python train.py --head_dim=128 --d_mlp=1024 --vocab_size=8192 --activation="swiglu" --qk_norm=true
Each number is 128 + 24 x the weight over its row's rms, rounded and kept within 0 to 255. Layers, rows and columns count from 0. Numbers have three digits each. The size before them is the row's rms in percent of the matrix's.

# down: layer 8 MLP down (transposed), 1024x384, rms 0.103, rows 609-639, columns 128-191
# gate: layer 8 MLP gate, 1024x384, rms 0.105, rows 610-640, columns 128-191
# up: layer 8 MLP up, 1024x384, rms 0.108, rows 610-640, columns 128-191
down609 103:116148133148119152160100097120138162102118105149179150105184093155119137145159152087123142116122155129168168135154127141122101147086118106148141140164131105108134141095151145152101124097140159
gate610 103:094103131138145106154127153180034119123119108141146153154116115155115111145131150124160111138092160156125103107105084171136097113123170139148131138168150139101156135131098173147150138143122162
up610 103:178153138120138128116130132091096123147141143136099134181141162121115107126079138097071112098096118164109133121126152103110137116134095126081087131088143107150103076161153136139150098139136113
down610 101:126131091173139096156072094158146138109132115173172150125129138123120171108094143148114116147154113134117114091122101122126107121121139146128128134134099117173140114130127167101122111114130170
gate611 096:086142141146082110114136139190083111134157119132115133107134109187128094140170136102128112095114129139137135152144153100135159147129142151132127139111155069112170175126129120117104155122121115
up611 090:141109127093098099166133136136139117118128092174084158145130162158124108086143127135148146104145132132136146113128120126137140099107109104121155095117132089122131121155137197165128142091135163
down611 096:154091148133156128148135075189130140147139127138124123114145158135137140130141124171137124086088137151114173139142148111124157130158109124170139136091141089127141127120138128117078131123112120
gate612 099:120087098124136087123146125143118150086134185114090168133122096144120178148119141105146117141113122136086150114132163127134169116104104152094150164175122130131120122113089143132155091108111153
up612 101:104155121116156138120172079122087110172142111138113145122159090111185121130139100131163078142111122136114119124100138110093127125110142103132162140101103133111098127067143104146135107118132111
down612 102:087142100111145138166136127181118123132153135098116103119160165120165117137125108178145162122105143113116107118129112133155129146136158135131196164161142133116154153079132118117156136113118158
gate613 089:117163146143089098136097123078127123092125130096070149080109077105110118137117165125165107113119124106149151096119128118118160137150096109144074118181078134102139156134132121131141098144120119
up613 095:129130131173146081144134168141159094075154089132105087134122152132159060132120128135105133126158117086138158122124116136103086119125103151123090148127140158177147130092150165135108133084170150
down613 102:154129101144140142121147145120174123116094141167174128154130186122117133141134144088094132173131116085114154169147122126134115110126120143131154113151147104134143106082117173153141141090122125
gate614 096:122111153176132131144136123157174144113154109118122122079122080157150127115137119137095126102122109159107153119157121143156126124144147117126110064083154157106088114121116185128143121135143129
up614 099:138177148153099125155130132158166168105170100133139136108133143136172156116115139149116149099116166088112175082131147161131138157115122146133147104131151126134139110110116132153126140139156090
down614 096:094086111145115153164186120105087150100161154148132111101085133136113120140156135108150093145131125137094148139094136144116127100145125170124145140144142084117118130093104106124130128099146157
gate615 089:093158130128150157141150138109117115118109108118148111164130115168109155122100109111162145103092164131124141148141129162134108131115112087050146075111109139107099128128174095149106097155127130
up615 091:132150117115146136151149100136124168151145160104140109152172129145111143176143099114152128143107130088134118119110134120106156152126121156175134174164134126109145139157151171137153183125129124
down615 093:165137155140133132147097109094102125113139107144102090122142123100153164170146158129122150133175130158119111131098135130075134146164121092140117164126129112103099109148125091123140116166150147
gate616 101:089146133111137109118099166090153175127100119149096115104128066122083149111152125122123137143149140121131110118170126060146125129139161131105110160129143108086070118114129092146103097165135113
up616 100:185123110117099134131115109117150133114142136169114076112115088131123129129154128109107147188113151106111140105131118135114138117134112133099126151133086139119111153134139114112171128172119138
down616 099:099138107118150105103159155144138100139116149128163136119111148127154158158120119121121129123091120094094092143123132108118143128136102194132147144098126116141124115129135138136127124096125138
gate617 099:173093134126152135131123101089153149100161113130053132102104118149131090116114101127106079109134129137127169119135101159096152111118082123089130132111148105147134156158133113117142095119121105
up617 098:151145137142117092137142122126148080141116101147150116129135164172182188147185098155122155150122101119142124110132091089141156157119138129132154124092148089090146125149155132119127116149127136
down617 097:151096120151102136098134104099152132138128110134133151088093120126108113147126146153145154152125128158105130165082173114122161120132099116129108147112145092146105131120120103136137112140110100
gate618 105:089094145132113140118127116155083169125131166124140138150121152132115128160119122118122159093181154067106172129141134122123161128146144097129163160157125082120102087115105157111115122095184099
up618 101:154094164148157147156067136122146119169143107126096156159120093120138120136121079093142110160154172103083122121137140100097155134108117135112130144134156082112105103148125152122108081085199098
down618 095:158167148115123124114149113146106129157135132119144090154155091112155097142137088119127144136146119119150125156123137114110103072177136160155110160118162144155147162114140131151151122118144118
gate619 095:138152110127109165102160141082135139091148105109162153138141169141115086123162144126104099151133135122179156121141136106121101102124139170144180139126069100131171171136113093097116154148120128
up619 095:141083134165113105166132116192148137166120131141126127125115138110082103106114116127125136089154132139130148112121137079110106178131155169119068125151133118162137125156153153138090140120116159
down619 102:155145188086110117089144142096126101125167118146087141164134134076110135098155118116164133146144100129159124185129138139114138149107137084115127110130108107133131167125187111139123135121076092
gate620 097:153146138110123105125129130155162172120112129165161094149121123126107144121107096118151107129122166156110100125124153150099091154131144130117136102134126121204111119123123133107087139121163118
up620 099:104088131122124154117132141120121090088102111167109130163120100116124122120138110107100144088113138198092122117137100154154108144103088138127120074107159116135173141139156088114116176141117120
down620 099:117118078110127120135132139075113139105185148096105163094129171131169146113113121129157129183106125124105123148147114107169109140152121088141136143128126138133127128135172104151124143145131103
gate621 096:121085152132110126120154137144143157139141133115135177149152141175115119149135137141119150162088173160107156124111162112125131111109100099131156123111107084151123081108109089165106058140122125
up621 098:121135178099095154144124148097143117108123129139107113109103086123115085143087123183156120089128117106143134114153056175116165139129140114124122139129134135149145131130121141113154127128118104
down621 101:159155088162142145127124109125135088103125127094155117138070110148118139148098142132090102136119079146139102119132087158111112127138180130123097123139147102122155129142111094098134090151121124
gate622 107:119134117160146133102112171069104138096134108131108128152167122133127103096148151202155144113185078092164169128120153118166127143111144124130102126161115162120119131083133158115108127112130142
up622 106:137148146142105131100117112090129149077165135175153135126095142125120119073158130121112152111156133154090098108128079098116108132130124145129109177114102150169140135154157113162091175128124106
down622 100:079135114171135113133094134160146143127155114105159133139135138086138111140156186097079147133122129146121176080066094115132102116132133117139102173121133146156101176132154068158117098138133063
gate623 097:156137143120127106101147141117094137124112137105155125149133142145110086131094147128113135133124146108101120091087185128147125132160166130141132170151115155126138098148122136132143156126089132
up623 099:124112123115141144128133119151122178142105152106144135124135129207128095074112183121110114163160128127131130127108164129130152138135176132150111167098126097119098131138089116098117152125122158
down623 098:158172097075162138144120132085144145155124146127108102132177083100149120132097110109117110112149151122141116117133103103151125145139113165112098126138142157137136121120140107128131163126109133
gate624 098:143120123134135133117151111175126121115166140101152095123131141157113150163116172130093136113114177148166114078085126115135155161137126092132114106092173133152165107097128124139133138190140118
up624 097:124129129071102092168131152097093110118147119112096105142149130108150152133083132123115113170137085091141145150113112118095093135090129149115100145125104154161129114127148117112113158117121107
down624 104:126134102130111135093139131142104152152145116162083113132106109099141112135118104134144082105122154110148115131109120117139153124128152096124120102118128119149099097135106130096146119136159106
gate625 098:123180126195126093147109179073121153136133135122151091103155148127120148144127123144108156095105122127143128151126096133163098128156139158144130147164088109151114146097102112135160140106122134
up625 098:073143161122147152168119127118124152155125129105125120132165078201131135113106132134112162150148104123152126085144125160121154152200130066160164112136149125151121120162137114104124156158151142
down625 099:108139164155111082110148096115115154119176096148126123118117106113153114159169146114112104139144128103150124120136137132119125119121103155144148153094118161089125115103127133120101135096128120
gate626 099:175114099108094175081124143143123119112112147143135154107127152117149118117101108091114139135089173140151139167150141126121154111133154122125118124117127086108108164138151106127109172121112151
up626 101:095126137133103115138136106096135108106138100161149128102139135139122094136152121135102132135136127146140128166128136133081109124109125109198114135148122095133125123123098102134131142124144111
down626 101:127107136112160145150154156130164159139104115118143144151131176143117133143148123122129156121120129133112113107103144103123078129181156133120171147133107148145121152173095115158122152156158103
gate627 098:118172139160090124113154152139130159113126139104141117146150140108063092135118111137127147122139157114193102134127131115130170130144132114103154150078166141150136093144131147148141127129116186
up627 102:118141122168117092123119116120100161087144142184143137109137131095157139113154120163107121106164126130082156070119110131132113171165105094148147095180141113102093139133133140109148099104124116
down627 102:131141151119115163127139132129133111121103137159132132129164140129083116140136131139112158147141071102162171130154135088115126122125154130130074085130147163149126148146066151117107141091139120
gate628 097:153141112115120148119114136124100167088117125098142151161099057138112151149119153155135115081132075152144130108123127133142129121133113125130162143104101181123129129096130110070117122134078123
up628 101:114150137136150134085128138116168107134110108102120163099158124108140120130102139126128145126127174127128120141140152105102119121138142143115081113119146123125130151163140105149160152115158080
down628 107:114130148131112133090093096118090113128131122077114097114092091098134115122122170088141138135137091155156151151120191124124138160107145134090176112112134176117137141130105097143153106135139119
gate629 107:087141124118110102141152091120126121128081120124103138131090099122099089116106137146134138114155128098148107123105148110134111155130133122159116086157119086137154128082149098160083126168146129
up629 102:133084143139111050144137139137099121125091119110170174122132107115115122132139115103132163129131126098139139155146097138137128174085142101080156087119151134132154147150124148126130115127113137
down629 102:162103125128090125128104143159122109134131137118116104158195150141121133105169125194117081136150153085133119127129084116151105106143089080121143088096117163141137130158131133152147085129165144
gate630 101:144110140114107079124136111133130128137152158161120143148142121134151117167129106139127123105142111142135107121115089075103101116140144109104111131164120115141106125093108111076167114122120120
up630 102:142128131143130147091078093141099102161164116167146131140135081155144106102135125122111111105111121126135161149129110136125093111093116125136135088144150106159110094123090094107108055080155085
down630 099:155192126117182163113150169124139096152093126115135135179174122123097120120149131122108152128099135143129139110108114131140126095117140130134142143099126135109096088157120099114112121130096139
gate631 096:078085138134121153125126154129106152120134122123140177157123132138108102102168134116125107133093139106127115125137084127125148105106130160083112126151146136166119091143110111141124112160130134
up631 099:151133106156170072131160174113126107129095161126142131173138125159141149124148152128112140164149142150123115180076156130139091122071141110161123108121114124118142183119109095088122128163107161
down631 101:132104115105110106120131139100089141116095154154115099128137133149125144149109150125115105139129136115141155136114147107117141120173167113112127129115092097133122112099125090087131091115098131
gate632 098:141126120106130136111199177079136166116159125139136134128130138140082113149142121111099194114140133143160153122155101162162154138109166112156096129154146077131102139146140120117090110132075107
up632 098:143140163089113122108115128147156152107157166109092114138135134097157112130099104126153164148152149145110089136152161114132093137159091128134123123161126154148110094137167170096136129138205105
down632 099:158106160128189146117116110141144147144101084073153158109142141136105111103114122123120099145087159147181076145125126134123128113140107158128152130126140153095147098149144158154160159133121105
gate633 108:147211170169119157103119100123145132143114142104097142061149157140096126149136131124098133135143121128125108119131129147099091092175117147111112168147108116170132111133077076137104130123160098
up633 104:088086104105171120159157104112129130170166105119118150160116135138143132109145090104117105138116093127139097118132175113108158153123117142154134113150144141103125154113129111124163146128056151
down633 101:102141139127143112102121143095106114168178142102157146109057115117116141131102099141132116117123153108120141151155137111097148127137130130167133116117106145110128144132079156161093161140159161
gate634 098:109113127148124159111129133184131155142109134100151135121120111158083085142098110109122135125207136154122149131131107085147113139104104165131130131124143158164197147134145103151120149100105125
up634 096:098090106125141109095106133106128104112150109159154123129115164139120114153124126135112135125121124157143128108148100128140140140123119152121108122120100132136131156122164116175091082110131142
down634 096:113117141110123159148138113131164089122127133138134163177143104053158100116165126121137154098068077191104121095147144148079110153087124169149113115139142126134124144097115148128078168114148090
gate635 103:117120073158110091142114191159099094128143132095118117134135163126139123073130124147116138119112150120155166125092134098125111139126139088117152114134138148155100068066105155170121119150143141
up635 100:137164182116151167121108128111151100130129116138114112159148113110121153158125131107129161123119118087079175133144142131157117099107112168139111139133177155093151145139143119136103114116140130
down635 100:080122083151105144137150143150097130136100106115110133144113122013142119124136136093153095113109163110143141112105134106121119126137100138098128168145131118129097125123157106105150148129127163
gate636 113:107096119141149096136117116107120159110140140113120135102128100060100116125079116147150117130124125119157128167153104119145141146098137124123110097155117124146117158131142154132085123140125099
up636 115:137162115091133064093123119133116159123162099145119197073120126078111124129110139143136094132163095161081132162109126144148171129078151143120070108117126145133155152130113141101126161169128112
down636 107:128124119083127129149125128125101169123147106098139115134148110109122056128138074118137143141115103147146123091115168175146139145146142124109117052149094131120146158109137132118124126144184170
gate637 092:134103163102137154161184133129099170145098141111159154131154109146135109129165129123179152177110112085071098134103138114168189103138111114158126120119136109126112175127126122115135112168078190
up637 091:099104149129137138111157120104139156124099073080129126135163098120111085106156135116120111124156108171115146143133129153132134152110118149122123136121083127117145148090083167105149113115095104
down637 097:143099161139115120154112123146136136146142116112118121181142141101147135136171094128142119162135155140117166122156127118113145156097091122127088116119141070145114098109138100076130127136143158
gate638 095:149165113129108155142103165143172106096170115184132104079125081125188102164118142157163080107116102119079126092096145120082132183122110142146086145170150134108153144135129122114172133132097154
up638 100:165117162131158050126116108109121118133095148122157143151155132174156148150109102140083155182131128132148123105126096089064131140091148121157127132163140117151149128132125131084108148151113155
down638 096:155114127119124133096100155076125103079097140096127153152137132146140158145141121089099095129135141144116130108171139120123129177133154132101111117145137167072171132104133171115124152109069102
gate639 106:099132087152129119168146140150112101163108082113107108136150092090109156143122098107131108093127127114170092125119099100112122098136150136131133118108134120174132097092118117095099146168140107
up639 107:135094129134098160119100145070152122127148110154099113102108121115103108132141132163172156138136146126094107099104158138110051113141125121145104107153134136163086176169162151101141088128103153
down639 102:139112095116161120110147158128171087149104119116118156126149099139099141113111131108119100123150144132137106119108126097095090158128116163078139073162124132111164107111116123137121105138144114
gate640 103:094137125128107156158112138138110127125158142147145170129065128142121075135128156134144126097132114148148133127100124133143117125100139129096152148148120148130135125083133127081167079105154153
up640 105:174122129071150118128115135168135109134189168103101124126143158116122101125166095091123117131142139153110103109143096099113102076151148150111115115130159136112115118135140113160138127158156148